{
  "n_kv_head": 12,
  "d_mlp": 768,
  "tie_embeddings": false,
  "lr_mult_o": 1.5,
  "beta1": 0.93,
  "final_lr_fraction": 0.05,
  "seq_len": 768,
  "doc_mask": true
}
Each number is 128 + 24 x the weight over the matrix's rms, rounded and kept within 0 to 255. Layers, rows and columns count from 0.

# layer 2 MLP up, 768x192, rms 0.187, rows 557-592, columns 96-191
[[132 140 124 123 141 122 120  98 135 151 130 149 191 108  78 143 101 119 152 153 161 108 119 113 107 111  82 128 120  80 130 164 121 131 111 100 123 125  93 132 176 139 155 127 142 163 117 102 109 128  85 122  84 113  94 156 153 123 125 102 138 162 191 120 121 166 132 142 160 100 133 143  84 115 137 127  91 119 160 124 105  99 151  95 113 100 149  99  91  97 125 173  98 159 140 186]
 [142 147 121 131 162 123 149 160 113 122 121 154  96 151 110 148 153 152  87 110 119 133 155 144 107  92 145 182 123 168 161  90  93 153 139 125 162 174 131 160 144 145 111 108  85 108 128 108 141  95 130 139 113  95 132  95  83 136 119 176 181 122 105 131 135 124 127  99 157 141 105 149 158 140 135 155 113 143 126 147 146 190 119 121  84 137 144 154 119 146 118 119  93 115 113 123]
 [142  95  64 117 126  83 105 141 159 127 114 100 139 133 107 116  89 170 137 141 119 120  98 151 112 117 162 154 108 144 165 149 113 124 117 162 150 106 128 136 142 136  88  97 146  98 138  88 107 108 128 120 163 130 142  90 124 132 101 169 196 150 175 149 131 160 108 116 113 139 157 100 140 161 165 124 153 186  93 153 148 129 171 125  90 164 129 110 137 127 100 149 157 138 104  88]
 [137  59 111 127 139  95 114 139 145 105 125 133 126 126 151 163 127 111 113 141 149 102 126 112 139 116 119  94 142 102 148 178 112  70 143 179 115 175  86 116 141 118 111 106 138 154 154 140 145  84 141 134 100 131 142 125 135 138 165 146 125 142 109 108 132 133 147 124 167 134  87 147 171 144 139 165 114 143 140  88 154 142 130 147 106 137 155 165 125 183 123 123 159 117 144 132]
 [112 111 135 144  91 133 159 104 119 130 144 152 112 124 102 109 119 140 148 121 101 130 145 149 100 109 133 102 113 170  99 147 118 150 128  96 162 135 124  98 109 112 106 127 127 120 107 133 143 146 121  92 133 103 122 166 141 116 102  94 139 116 110 107 114 113 153 132 116 137 134 145 128 149 119 145 118 122  83  93  74 158 124 110 126 123 151 131 126 149  93 118 131 139 154  83]
 [ 86 130  96 148  91 121 103 108 105 151 128 149 121  61 128 128 111 102 103 135 131 127 157 133 142 118 161 136 109 140 115 118 113 120  81 103 114 123  99 104 142 106 166 112  96 166 100 127 102 172  90 120 122 109 138 144 128 126 146  89  91 134 161  90 108 141 166 136 113 121 119 137 110 166 124 100 151 111 127 194 124  83 113 117 157 103 178  89 103  90  87 148 110 174 149 153]
 [148 155 131  79 141 136 133 129 110 130 130 131 107  98 136 146 184 165 158 123 123 143 122 126 128 137 153 145 131 138 127 123 123 153 141 112 102 157 142 117 127 134 175  95 180 113 112 152 171 117 131 125 138 122 173 162 152 161 126 129 150 150 152 148 141 125 126 111 160 121 153 132 164 108 133 122 130 167 157 126 120 147 119 141 132 152 161 117 152  85 156 140 143 114 119 119]
 [137 118 117 155 107 141 131 124 141  86 156 130  78 134 123 148 134 123 118 121 121 100 156  69 138 162  86  79 151 167  63 129 115 169 109 109 128 141 105 116 117  97 113 152 173 160 111 112 134 116 132 142  92 146 103 145 135 141 156  98 152 131 103 112 102 139 151 126 144  90 108 122 149 124  92 132 115 165 155 130 134 149 114  53 132 134 117 103  89 115 139 137  96 195  91 118]
 [147 125 130 112 119 113 188 112 135 111 121 129 126 126 136  96 173 150 123 125 115 123 120 118 145 111 153  66 136 128  94  90 123 123  85 119 106 102 129 114 114 108 124 128 131 128 126 131  98 153 138 107 154 135 143 111  90 145 134 124 116 156 143 147 146 109 105 151 115 125 141 108 118 155 120  88 132 129 151 132 119 137 117 143  75 146 117  76 106 138 154 108 155 153 144 150]
 [147 130 127 124 135 122 109 112  94 103 116 142 119 128 141 141 129 139 137 130  89 165 138 112 125 123 131 152 119 145 106 114 148 143 136 118  99  96 128 105 129 128 127 134 185 141 130 135 147 115 124  99 182  97 114 125 145 156 164 165 154 131 150  99 140 129 144 151 118  92 116 147 107 149 172 151 131 100 144 168  83  98 119 137 169 112  99 147 122 139  98 118 122 173 140 112]
 [143 128 137 155 161 154 126  98 107 119 147 109 129 142 111 128 138 150 142 141  92 123 126 136 149 120 115 114 152 140 105 156  94 124 118 124 115 154 128 158 123 167 130 127 184 102 102 106 156 110 125 107 120 130  79 112 134 132 122 155  83 135 132 176 145 148 145 120 154 123 153 165 112 123 104 184 154 149 159 165 148  82 152 126 176  88 123 117 121 122 102  79 137 151  85 134]
 [133 138 119 141 112 116 132  89 117 132  92 134 110  55  87  96 132 105 135 168 127 145 155 165 107 152 115 106 132 124 127 117 111  93 120 100  80 137 130  97 124 152 108 128 127 129 118 148 112 145 137 104 139  83 105 162 168 121 144  69 129 133  92 117  70 156 111 143 105  98 164 113 147 122 130 157 124  95  99 119  97 118 146 117 117 120  92 137 142  93 126 131 142 197  97 104]
 [130 107 103 119 123 112 121  96 152 121 123 108 161 154  95 177 147 137 114 145 102 131 155 108 185 147 133 159 109 145 160  99 121 162 107 128 151 133 107 173  51 104 129 125 137 202 146 165  95 122 176 163  87 147  92 131 121 107 141 160 147 110 111 141 133  97 120 116 115  90  82 124 147 142 158 141 109 127 125 118 118  86 145 123 123 128 109 113  92 108 109  97 119 132  84 119]
 [146 165 129 160 119 170 114 134 143 122 154 125 115 112 118 165 143 169  95 179 135 128 134 147 125 116 131 137  60 102 144 148 139 154 133 106 111 122 125 151 166 126 134 102 106 125 161 158 110 131  90  96 139 125 129 124 150 128 134 117 105 127 116 108 134 152 145 122 147  75 147 159  90 120 150 146 141 112 111 165 118 142 120 157 108 121 151 138 129 142 143 113 147 116 141 147]
 [143 157 163 136 152 125 145  87  90 108 104 173 110 143 118 135  99 114 107 146 111 184 142 127 137 133 105 119 102 137 159 129 122 172 117 152 129 117 139 136 152 149 116 124  83 150 142 136 140 106 136 137  88 137 126  85 135 144  93 122 166 121 132 129 134 110 141 133 138 140 178 160 141 149 141 161 126 120 131 151 188 150 133 134 118 129  81 184 130 158  90 171 122 158 131 169]
 [129 163 115 104 115 128 138 134 144 130  99 132 131 112 113 114 104 128 130 108 137 129 123 162 114 126 126 117 128  78 151 124 148 133 123 149 150 135 106 126  86 100 140 125 134 115 121 140  88 100 147 152 114  83  76 132  98 116 121  90 113 119 143 146  90 120 122  93 146  97 129 149 101  91 137 127 124 100 143  95 134 124 111 108 141 131 102 114 121 113 108 114 139 110 135 133]
 [138 126 152 127 176 160 113 134 157 129 140 133 140 126 113 124 112 156 128 122 117 126 119 125 119 112 120 135 122 195 178 123 110 136 125 154 160 134 126 120 112 147 113 160 139 126 109 155 122 137 126 101 170 107 127 147 139  82 131 120 119 153 117 102 125 133 126 114 129 123 150 128 181 162 185 138 165 130 122 157 160 145 165 194  96  98 155 160 149 139 152 112 102 120 148 102]
 [103 103 124 104 124 111 132 131 101 109 108  97 134 170 118 115 119 147  91 132 123 140 149 115  78  87 117  94 112 145 161 154 131 114 110 111 126 141 112 105  96 172 122 126 160 137 135  95 158 112 105 100 115 136  89 120 112 156 126  83 157 153 137  96 134 108 134 179 132 139 149  85  70 117  68 173 139 130  98 143 148 128 137 120 124 142 168 126 105 143 117 114  74 134 145 117]
 [193 117 134 105  90 157 127 146 121  84 148 131  87 109 114 128 119 178 110 125 133  95 121 114 119 161 144 123 122 112 129 125 120 146  94  91 115 101 139 137 129 112 111  99 144  94 162 118 104 115 132 114 132 123 133 118 110 123 145 169 150 131  95 136 169 111  98 123 162 130 138 125 125 153 173 172 114 180 118 127 166 111 143 145 149 103 125 150 111 149 150 119 124 140 151 150]
 [166 133 138 155 135 144 123  77 155 143 104 154 107 127 108  77 142 174 150  86 112 112 173 102 143  92 134 131 152  97 103 127 124  90  98 148 134 138 130 119 125 158  75 144 131 118 105 117 167 135 113 185 117 150 171 126 144 122 158 116 137 107 122 155 128 134  96 101  97 127 168  97 155 112 128 114 139 105  56 140 121 134 144 132 140 140 147 149 119 115 133 123 160 115 117  95]
 [133 142  86 135 143 125  76 145 113 141 129 116 173 141  74 121 179 114 111 157 125 119 126 143  90 111 113 104 110  78 115 126 120 110 128 146  98 168 134 114 132 153 104 120 109 113 111 128 100 110 147 135 128 137 149 111 129 109 138 134 112 139 158 127 134 138 117 137 137 146 177 145 111 173 128 154 126 114 108  81 130  85 129 122 104 104 118 111 109 140 120  94 131 113 123 104]
 [171 160 153 129 139 125 168 123 151  91 134 147 128 146 107 112 162 125  97 125  68 131 140 149 116 157 115 146 102 122 129 123 150 150 137 118 105 138 106 150  87 127 134 105 125  74 102 116 125 149 120 182  91 114 126 147 167 172 108 133 152 147 129 128 130 112 117  93 109 129  99 159 127 114 170 123 133 146 130 153 119 120 109  99 148 150 134 174 129 180 165 167  95 116 138 163]
 [134  78 133 115 130  83 160 123 128 129  93 141 109 137  73  60 122 160  96 130 157 134 142 123 125 133 137 117 124 115 104 128 131 159 128  94 149 160 165  84 196 113 153 145 182 108 132 129 112 124 158 125  67 132 134 104 100  95 166 133 123 135  81 120 133 123 157 123 120 106 151 106 147 143  75 148 107  93 120 103 133 136 111 150 129 168 118 107 135 135 114 149 102  92 105 154]
 [133 147 108 145 136 100 143  88 153  87 112 113 107 127 140 116 143 114 124 120  83 121 116 152 124 129 122 109 145 124 130 120 153 129  77 132 147 103  97 121 106 122 162  93 121  98 133 129 129 144  92 140 130 134 105 144 149 139 155 127 135 164 136 124 126 154 146  96 149 116 139 143  80 115 112 130 160 138 112 165 114 137 137  99 107 103  99 161 102 138 117 105  89 123 118 157]
 [102 131 158  93 113 133 113 114 112 170 141 153 112 138 107 117 126 104 126 139 128 166 133 126 117 137 178 138 100 142 183 108 128 124 120 176 129 122 131 124 110 150 140 129 136 105 160 132 133 147 125 111 122 176 133 107 151 107 142 137 107 157 138 105 160 114 146 166 101 142 118  78 142 117  80 125 134 160 137 142 163 146 138 125 136 142 123 164 143 152  91 136 144 175 121 110]
 [113 156  96 104 100  84 147  91 110  81 156 112 129  89 121 132  95 150 129 122 155 113 136 118 131 210 139 104 151 212  89 100 135 137  72 119 136 123 100 109 133  95 152 135 156  84 133 153 119  93 122 182 124 136  93 139 119 123  98 144  95 132 161 114 163 115 102  98 137  96  91 102  87 124 108 136 102 163 162 144 148  98 148 113 124 109 110 143 125 133 159 142 143 122 121 119]
 [163 108 126 125 146 127 138 140 152 139  78 125 140  93 106 124 131 125 156 116 109 131 166 144 110 124 123 120 138 140 152 116 162 113 148 126 155 120 121 127 135 161 173  98 137 116 154 179 129  87 108 101 137 134  90 138  82 134 137 152 124 149  94 117 111 110 163 142 122 105 172 117  92 138 169 130 163 128 163 152 131 109 152 158  99 134 111 117 184 113 112 112 120  78 133 100]
 [134  86 127 145  98 153 131 151  94 137 130  97 138 109 102 159 118 120 141  83 143 140 149 128 175 169 164 132 136 132 132 125 148  94  95 117 135 175 129 161 129 114 140 112 113  97 152 135 126 110  85 140 123 127 117 128 194 168 153 122 105 102 162 102 143 133 176 128 113 111 116 170 123  83  94 119 136 109 161 142 143 106 137 130 143 121 158 105 122 148 105 150  93 124 146 156]
 [111 143 149 159 123 154 124 108  52 132 157 112 134 108  97 156 165 125 142 114 143 140 141 138 135 107 124 165  94 163 142 121 142 115 172 150 115 156 118 143 142 127 118 110 116 146 127 151 125 110  95 157 147 127 131 144 115 145 130 145 121 150 130 128 125  81 122  87 124 169 115 121 123 137 108 158 110 112 122 123 117 113 173 129 151 163 112 129 104 101 115 107 103 110  79 142]
 [120  97  89 140 152 157 124  83 135 120 131 114 132 121  85 125 123 147 101  98 111 103 156 154 150 130 104 141 148 133 154 178 138 134 108 114 123 162 136 121  84  97 125 177 125  51 153 118 116 120 108 149 137 133 150 171 112 121 123 137  93 123 128 126 146 162 155 152 140 159 148 157 154 117 194 107 102 156 134 169 165 108 144  83 134 121 117 139 130  98 143 148 106 101 107 140]
 [145 102 164 133 109 137 172 141  75 165 124 150 147 125 167 131 105  86 144 116  95 108 154 125 104 102 126 115 134 137 123  88 163  91 152  89 164 111 125 112 135 164 113 141  95 135 101 134  87 163 138 123  93 101 151 140 128 137 127  97 156 100 103 146 125 144 103 104 132 129  98 126 160 171 155 163 125 108 120 155 153  79 166 120  76 114 106 139 115 113 122 131 111 181 110 153]
 [170  93 121 137 116 140 207 115 174 137 129 115 105 118 156 118 154 108 117 138 104  96 132 140  92 137 131 145 144 162 114 123  94 130 133 150 123 117 150 111 116 149 131 100 100 146 155 117 163 132 141 155 145  72 104 125 103 138 124 129 139 184 134 134 112 149 134 140 115  93 136 117 120 103 153 127 105 105  96 165 123 110 156 134 111 146 121 125  99 128 150 149 110 135 109 130]
 [171 103 135 152 154 111 168 127 160 159 137 100 125  93 147 132 116 122 122  85 146 109 116  97 132 122 148  69 133 115 156 118  91 104 103 142 130 140 112 110 127 148  84 106 109 101  95  97 117 122 169 103 143 101 144 137 125 145 150 113 170 120 133 130 121 136 171 134 150 166 153 136 132 125 119 128 118 138 109 116 124 142 175 132  98 151 122  85 137 127  96 100  96 117 117 134]
 [137 164 105 131 152 140 171 129 158 100 163  80 106 138 115 142 134 139 156 115 116 157 121 134  93 173  97 112 110 127 123 146 135 153 136 160 132 138 147  70 100 143 149  76 105 121 131 121 109  77 122 149 131 158 120 178  91 141 124 143 149 128 114 113 146 138 135  96 182 135 114 139 138 122 116 149 138 148 114 142 109  97 110  87  85 104 127 123  76 131 117 160  94 127 135 143]
 [125 120 134 131 135 117  97 150 159 109 116  97 133 143 142 133 149 155  99 157 103 104 135 119 164 116 129 147 110 164 115 147 121 125 100 109 138 115 134 106 178  89 160  95  92 129 134 132 122 103 171 134  99 113 153 153 175 151 124 149  97 122 157 136 139 101 109 141 104 134 135 125 172 114 144 112 108 131 101 144 169 151 129 102 118 108 114 168 142 100 112 149  84 154 143  97]
 [134 109 164 114 150 129 151 135 111  88  99 126  91 182 136 146  71 152 170 144 102 103 147 121 152 126 152 144 133 150 110 104 133 100 154 136 167 126 135 121 148 127  94 131 108 146 132 124 102  98 142 123 138 150 133 136 152 156 127 134 172 106  89 120 127 148 129 124 108 126 114 130 107 106 153 142 147 129 144 155 168 155 122 140 130 147 123 159 115 111 126 143 100 118 123 129]]
# layer 2 MLP down (transposed), 768x192, rms 0.182, rows 557-592, columns 96-191
[[ 86 116 159 162 133 115 120 155 131 125 119 119 133 103 105 183 138 116 133  78 103 132 142 102 115 109 135 127  76 134 132 103 170 157 125 136 141 157 159 149 186 105 109 129 150 107 109 159 116 163 110 132 118 136 155 145 135 152 159  89 136 130  76 128 133 103 115 159 137 121  74 112 167 132 112 114 129 144 152 137 159 145 122 137 115 161 119 123  98 103 138 109 161 122  87 109]
 [133 114 109 119 123 145 105  75 105 146 121 138 111 180 100 126 163 137 129 187 118 113  80 108  90 138 108 146 121 116 147 134 128 113 117  74 115 141  96 174 138 150 155 129  98 118 123 117 136 128 126 156 138 133 119 157 153 103 135 127 178 102 153 166 134 122 126 161 171 136 150 133  90 108 153 139 105 128 172 179 116 151 113 151 106 160 102 110 172 143 212 126  94 131 136 127]
 [161 147 131 105 175  94 140 109 156 158 145 110 141 108 122 122 114 146 133 139 127 111 115 129 140 103 136  82 110 139 107 111 131 139 142 119  66 133 119 108 129 127 142 133 150 140 140 106 117  88 138  82  97 121 179 116 110 184 122 119 164 115 148 118 155 120 132 138 166 169 146 127  90  97 202 129 126 160 130 111 159 110 108 161  81 138 134 110 154 109 133  81 158 114 164 100]
 [149 167 111 113 146 125 109 105 132 103 114 169  66  96 135 127 123 109  89 148 154 106 137 113 132 146 121  95 150 145 131 176 148 142 154  65 101 133 111 124 156 154 125 114 127 134 100  86 118 130 129 144 125 130 119 140 152 139  91 160  80 115 148 131 104 132 107 137 168 152 142 129 111  82 118  86 103 136 105 161 135 133  90 141 110 123 102 139 146 140 125 111 123 178 159 114]
 [104 129 173 106 103 133 150 134 111 162 140 131 146 123 121 119 131 124 148 136 147  71  87 135  98 130 164 128 109 159 103 153  86 165 149 115 110 129 110 130 119 115 134 142 118 166 153 110 132 135 121 120 112 123 149 121 110 118 121 139 162 113 140 158 158 121 105 131 118 129 104 112 130 143 114 117 153 139 138 109 138 119 136 163 129 139 151  98 101 171 119 117 138 165 125 119]
 [165 131 146 123 124 113 164 136 140 159  98 127  55  91 126 124 149  88  82 154 100 123 124  99  85 174 104 107 137 138 128 125 107 139 132 149 152 117 155  97 135 130 143 139 178 133 155 141 147 144 143 129 146 137 123 136 191 145 166 120 148 114 172 126 112 123 122 128 162 154 106 145 122 143  99 151 108 136 136 112 129 133 143 164 149 112 122 150 130 139 127  86  95  86 114 131]
 [101 182 124 140  98 118 153 151  91 187 134 190 135 134 121 146  87 120 150 144 157 114 150 106 106  94 107 138 137 141 137 149 137 107 120 115 102  63 125 153 101 112 117 101 141 147 164 160 131 164 150 122 139 139 125 109 118 110 119 155  94 140 125 134 164 117 143 121 107 139 145 155 117 154 129 103 138 148 116  83 115 134 191 147 137 128 120 142 131 129 106  98 135 130 106 128]
 [147 125 106  83 140 136 150  71 160 114 123 140 168 108 139 106 145 105 118 105 149 124 136 136 159 149 105 117 171 129 146 140 127 153 115 156 158 114 140 141 118 111 119 125 112 136 197 127 161 129 140 191 163 142 101 124 128 123 114 146 184 127 117 141  91 149 141 180  98 134 121 113 112 152 161 122 157 114 121 146 166 171 147 152  97  80 121 103 128 119 128 124 139 127 170 151]
 [114  98 106 105 128 122 101 138 114 147 106 140 133 141 143 110 146 127 128 151 146 122 148 146 140 168 132 114 145 159 155 126  93 150 118 146 114 128 138 165 112  80 141 115 168 122 114 118 178 129  92 105  99 123 142 133 143 170 101  98 136 142 120 159 101 129 148 124 123 128 112 104  99 139 124 123 163 121 124 160 142 153 128 146 157 123 161 132  79 124  83 129 137 135 105 133]
 [139 158  97 129 133 142 150 152 141 128 167  63 145 115 144 111  89 170 125 134 135 133 135 126 142 151 166 123  96  53 147 163 144 103 151  94 157 114 124 154  96 111 128  49 140 151 107 100 151 160 150 159 107  98 161  85 156 137 135 109 171 116 175  86 101 116 147 134 106 139 138 105 128  87 106 101 134 108 106  71 128 137 103 148 148 129 150 129  97 109 109 144 118 108 121 138]
 [133 153  92 129 159 165 130 132 120 107 139 144  98 131 144 164 112 147 163 130 159 146 103 179 100 138 167 161 133 122 105 126 168 136 137  78 117  88 131 137 128 109 136 152 101 127 160 132 109 128 120 137 146 104 144 166 118 134 176 152 112 139  82 110 107 119 125 137  73 100 139 135 155 101 167 148 105 130 146 138 133  96 106 146 120 105  92 122 117 102 120 109 144 169 160 159]
 [150 161 135 159 102  82 136 130 126 137 117 180 121  85 135 115 163 165 105 162 113 121  76 160  88 129 117  91 150 125 156 111 155 103  94 127 134 114 122 142 116 147 147 130 141 125 170 122 117 151 131 110 141 110  68 157 163 137 138 161 161  93 120 126 143  70 139 134 114 144  98 112  85 106 128 134 120 113 120 124 152 144 108 118 131 134 136 121 123 106 145 121 120 138 112 157]
 [124 107 165 106  85 143 121 102 124 125  92 134  86 149 101 155 147 103 106 133 112  87 117 131 119  93 111 112 146 130 131 130 135 123 111 132  84 154  98 100  79 120 150 157 136 115 175 112 128 151 126 150 116 135 109 154 103 137 171 134 131 136 182 111 175 130 144 110 149 155 113 108  96 123 122 206 149 133 137 136 151 109 116 130  90 127 138 143 109 163 124  66 113 147 106 109]
 [137 123 117 118  73 129 138 145 129 114 158 126 136  70 138 114  71 193 115  95 105 154  95 160 157 115 101 107 125 133 107 144 166 155 125 141 133  99 104 136 113 151 129 127 100 126 127 134  98 106 157 121 135 107 120 133 134 144 117  98 148 152 131 142 133  81 164 107 137 134 115 129 148 119  82 131 119 154 100 167 118  84 107 145 142 121 122  80  94 158 174 131 129 139 156 109]
 [114 130 140 104 132 143  85 156 135 157 139 131  85 125 127 181 157 153 175 141 113 140 171 142 117 140  99 110 129 129 111 178 155 121 106 130 147 157 154 120 123 116 114 116 114 149 108 159 125 157 106 133 131 136 159 127 100 120 150 127 112 107 138 146 130 122 143 120 146  89 111 126 133 118 135 144 185 182 106 143 135 149 122 135 104 110 143 122 139 167 134 119 199  99 130 141]
 [103  94 142  97 108 151 112 121 123 125 139  90 114 119 133 110 112 123 149 127 129 156 105 186 136 110 121 174 119  99 115 129 134 131 154 169 103  93  90 124 103 123 168 142 113 144 129 114 128 150 107 160 154 130 182 114 125 147 143 158 100 136 159 134 145 131 135 156 154 131  87 111 110 137 138 127 160 173 122 115 124 131 101  99 150  88 148 105 130 166 107 115 144 111 151 111]
 [152 118  84 167 132 128 123 153 109 129 121 105 143 147 113 116 150 127  98 127 156 145 130  95 124  92 153 155 121 106 130 146 118 106 137 117 121 124  93 136 111 127 134 137 133 139 142 143 162 130 125 149  96 138 118 105 139  89 125 150 138 119 130 140 144 124 128  97 148 115 119 118 154 145  93 102 113 106  95  98 157 132 104 108 115 140 104 179 171  80 134 122 141 135 105 198]
 [158 142 135 142 119 142 126 136 139 121 151  94 137 134 135 184  78 135 145 136 129 177 134 116  82 123 142 164 137 144 150 143 140 147 112 143 165 137  89 110 130 127 146 119  94  87 136 132 118 124 178 109 107 157 139 113 123 148 110 139  98 146  96 156 136 136 157 113 128 157  95 136  80 142 120 152 164 114 117 114  93 125 119 115 143 155 116 138 155 112 124 128 113  93 137 135]
 [ 86 127 126 116 137 129 154 126 138 146 118 106 151 148 100 135 108 159 137 150  85 140  92 125 126 153 121 138 131 186 153 129 158 143 132 121 140 130 129 135 173 115 113 128 123 183 110  86  72 125 120 121 149 142 135 139 100 153 113 106 164 113 104 146 147 174 113 134 190 114 112 111 149 112 112  81 120 122 153 124 142 142 102 110 107 127 150 111 102 128 106 103 145 142 149 151]
 [179 170 104 145 169 119 115 136 111 180 140 133 128 139 100 128 108  74 120  99 154 161  91 113 144 110 154 167 116 116 141 146 143 165 125 107 106 110 146 108 122 139 124 161 148 130 148 160 119 133 106 156 159  46 130 120 102 127 130 106 133 116 129 166 119 186 121 164 126 133 106 100 143  98 132 139 119 113 173 150 151 128 146 165 127 103  84 134 153 108 162 158 135 146 129 120]
 [130  90 109  93 173 128 127 134 111 145 163 106 128 108 128 161 130 131 148 155 103 152 112  84  86 131 137 119 117 156 122 140 148  77 178 129 115 191 137 167 126 131 115 142 158 115 123 143 144 119 132 130 115 124 131 123 125 133 153 117 170 129 108 154 124 134 102 104  93 170 182 120  89 116 127 139 111 132 111 113 103 110  98 141 123 125 107 134 169 151 150 111 115 131 134  98]
 [124 113 145 130  94 139 136 157 146 137 169 117  99 110 126 134 121 152 139 100 149  83 142 104 135 129 118 125 147 176 168 150 124 105 116 101 126 132 129 157 147  78 112 118 139 176 119 150 152  98  93 128 127 114 106 137  71 106 171 121 143 101 126 138 111 158 126 136 126 107 130 153 147 100 124 122 116 156 153 181 124 165 133 124 165 190 106 113 125 134  98 178 132 134 156 100]
 [138  90 140 133 155 148 163 143 108  92 106 104  80 124 122 129 155 152 131 173 100 150 123  80 103 101 116  90 136 110 147 112 155 137 154 138 145 104 100 112 102 135 121  82 120  86 135 124 120 118 105 123 105 127 127 127 109 150  98 162 109 144 141 134 172 113 106 147 125  97 114  85 120 153 123 159 138 135 129 125 116 144 184 117 127 106  68 144 145 162 146 112 111 128 160 130]
 [136 146 133 145 121 126 125 144 136 143 137 101 148 116 120 123 107 114 117 111 141 121 138 130 154 122 134 186 114 127 161 163 128  78 147  85  81 141  76 168 117 127 136 131 133 141 133 148 117 113 144 176 138 128 141 112 159 163 104 141 118 102 143 152 113 133 132 161 126 128 110 184 119 146 135 138 138 105 167 119 137 148 106 118 167 122 136 103 122 113 100 133 119  95 150 121]
 [ 97 148 141 117 130 169 104 168 176 162 154 120 104 144 126 104  99 125 135 164 122 104 105 129 111 146 127 129 132 139 153 151 156 103 149 171 127 132 129 107  91 113 112 122 105 123 144 130 146 102  98 155 149 141 177 143 144 133 162 106 120 109 144 158 121 123  99 116  95 150 127  98 133 151 131 114 110 112 143 153 130  98 120 119 122 148 168 125 136 119 106  96 110 126 105 106]
 [131 129 133 161 150 121 135 109 148 146 109 150 104  94 181 115 150 107 114 153 133 144 121  90 101 117 102 125 120 106 123 119 180 190 109 135 155 131 102 157 143  96 109 116 139  82  97 123 179 114 139  88 143 121 120 128 107 120 129 144 140 108 138 120 104 137 175 131 127 127 150 154 174 172 172 169 139 133 117 160 131 166 166 137  82 160 100  81 129 169 107 128 121 100 141 107]
 [145 151 152 114 160 117 158 113 139 146 164 116 147 143 169 126 134 150 111 132 132  96 159 126 123 102 156 128 100 174 109 153 127 132 121 123 120 150 138  79 103 103 163 156 183 173 168 110 107 181 116 169  82 120 136 127 139 103 125 123 108  92 139 163  73 162 109 167 120 117 152 133 129 125 161 129 127 109 140  96  96 157 118 115 160  86 107 157 121 126  88 108 122 120 128 112]
 [148 132 130 158 145 119 124  80 176  68 137 165 144 145 157 133 116 136 111 127 114 121 123 141 123 149 104 140 132 121 107 138  95 125 110 154 131 150 121 161 177  82 140 114 125  80 130 116 111 173 169 124  71  90 118 116 165 180 124 166 124 128  98  83 111  79 189 112 154  92 114 117 109 117 116  91 142 167 129 165  89 144 117  83 122 127 146  97 154 129 141 138 104 115 112 154]
 [133 145 159 107 107 177 125 143 130 157  72 122 112  95 154 147 149 134 109 127 172  96 127 169  80 140  56 109 146 105 159 160 119 140 146 135 164  69 158 149  83  94 126 122 135 148 137 138 137 187 122  72  89 125 134  79 134 132  87 138 108 131 141 117 144 120 110 146 137 148 101 159 113 124 128 156 151 113 159 151 143 139 128 130 157 110 109 124  88  80 122 112 112  99 101 131]
 [134 151  71 157 124  98 130  93 171  68 143 121 120 137  97  77 136 121 120 112 128 134 146  61 100 164 131 132 148  94 165 137 105 127 163 107 151 104 119 124 121  92 137 118 103 139 116 154 124 129 133 136 184 108 116 130 145 130 184 149 185 117 149 112 136 124 118 119 123 120 127  97 136 119  70 133 106 119 143 102 171 148 139  89 132 163 151 140 146 111 121 134 173 118 144 144]
 [112 121 155 157  71  82 112 166 138 117 148 118 132 113 129 188 117 176 115 132  85 126 138 164 169 191 134 145 128 116 119 129 156 144  91 160 135 141 134 153 130 125 111 134 119 134 103  82 119 150 135 129 159 159 168 174 128 128 113 113 131 116 112 157 129 123 115  68 120 104  97 130 130 142 154 179 144 147 133 139 171 117 126 126 118 193 141 119 120 146 157 111  97 160 106 162]
 [127 206  96 133 156 131 128 127 125 107 117 129 120 135 126 148 116 124 133 118 200 118 112 136  77 102 146 158 156 117 134 104 125  97 140  79 127  91 165 119 136 149 129 129 133 157 129 105 147 127 128 155 133 135 141 103 136  94 146 113 139 136  69 126 119 115 146  73 159 113 113 116 102 117 167 125 132 185  86 114 153 114 156 123 105 128 143 103 102 128 101  58 142 121 105 117]
 [131 126 151 110  87 114 154 116  89 121 103  85 113 108 140 102 107 142 107 157 105  67 139 132 132 144  96 132 128 138  85 116 122 109 118 144 121 118 132 108 138 148 171 176 109 118 101 113 174 145 100 115 131 133 118 153 137 146 115 143 110 126 131 127 109 168 106 150 144 103 158  69 106  90 184 122 119 108 108 137 131 120 161 123 158 191 139 137 135 117 123 102 106 133 141 166]
 [157 153 152 149 144 112 128 133 140 113 155  77 124 140 141 215 134  73 115 121 118  81 159 141  94 147  94 137 113  96 132  80 133 112 137 134  94 145 143 109  97 171 108 135 182 103 106 138 128  63 140 152 172 141 112 112 111 148 111 170 123  56 105 121 140 160 148 148 158 145  97 103 176 159 103 105 123 130 129 144 162 140  74 110 111 135 139 142 140 132 152  93 157 139 137 120]
 [122 113  55  78 139 129 134 162 166 156 116  96  84 146 159 125 142 102 153  90  93  96 101 113 134 109 138 131 152 117 166 151 126 125 103 151 118 143 155 134 141  82 147 127 121 116 135 115 143 166 130 132 117 115  93 107 105 165 157 108  98 129 109 124 149 104 110 126 128 144 141  93 149 145 142 141 100 142 119 112 123 143 150 156 114 132 146  74 167 148  92 135 125 114 117 139]
 [110 143 186 138 106 124 153 136  97 163 150 138  96 154 129 135 125 103 152 147 115 136 114 117 181 106 104 136 187 143 115 128 151 161 152 127 172 146 128 119  96 145 131 144 123 167 135 152 147 146 149 121 134 152 131  99 105 101 140 144 114 112 113 100 148 169  88 137 152 124  94 116 135 115  78 120 120 117 137 103 140 130 160 119 126 153 142 116 113 138 158 139 120 120 168 133]]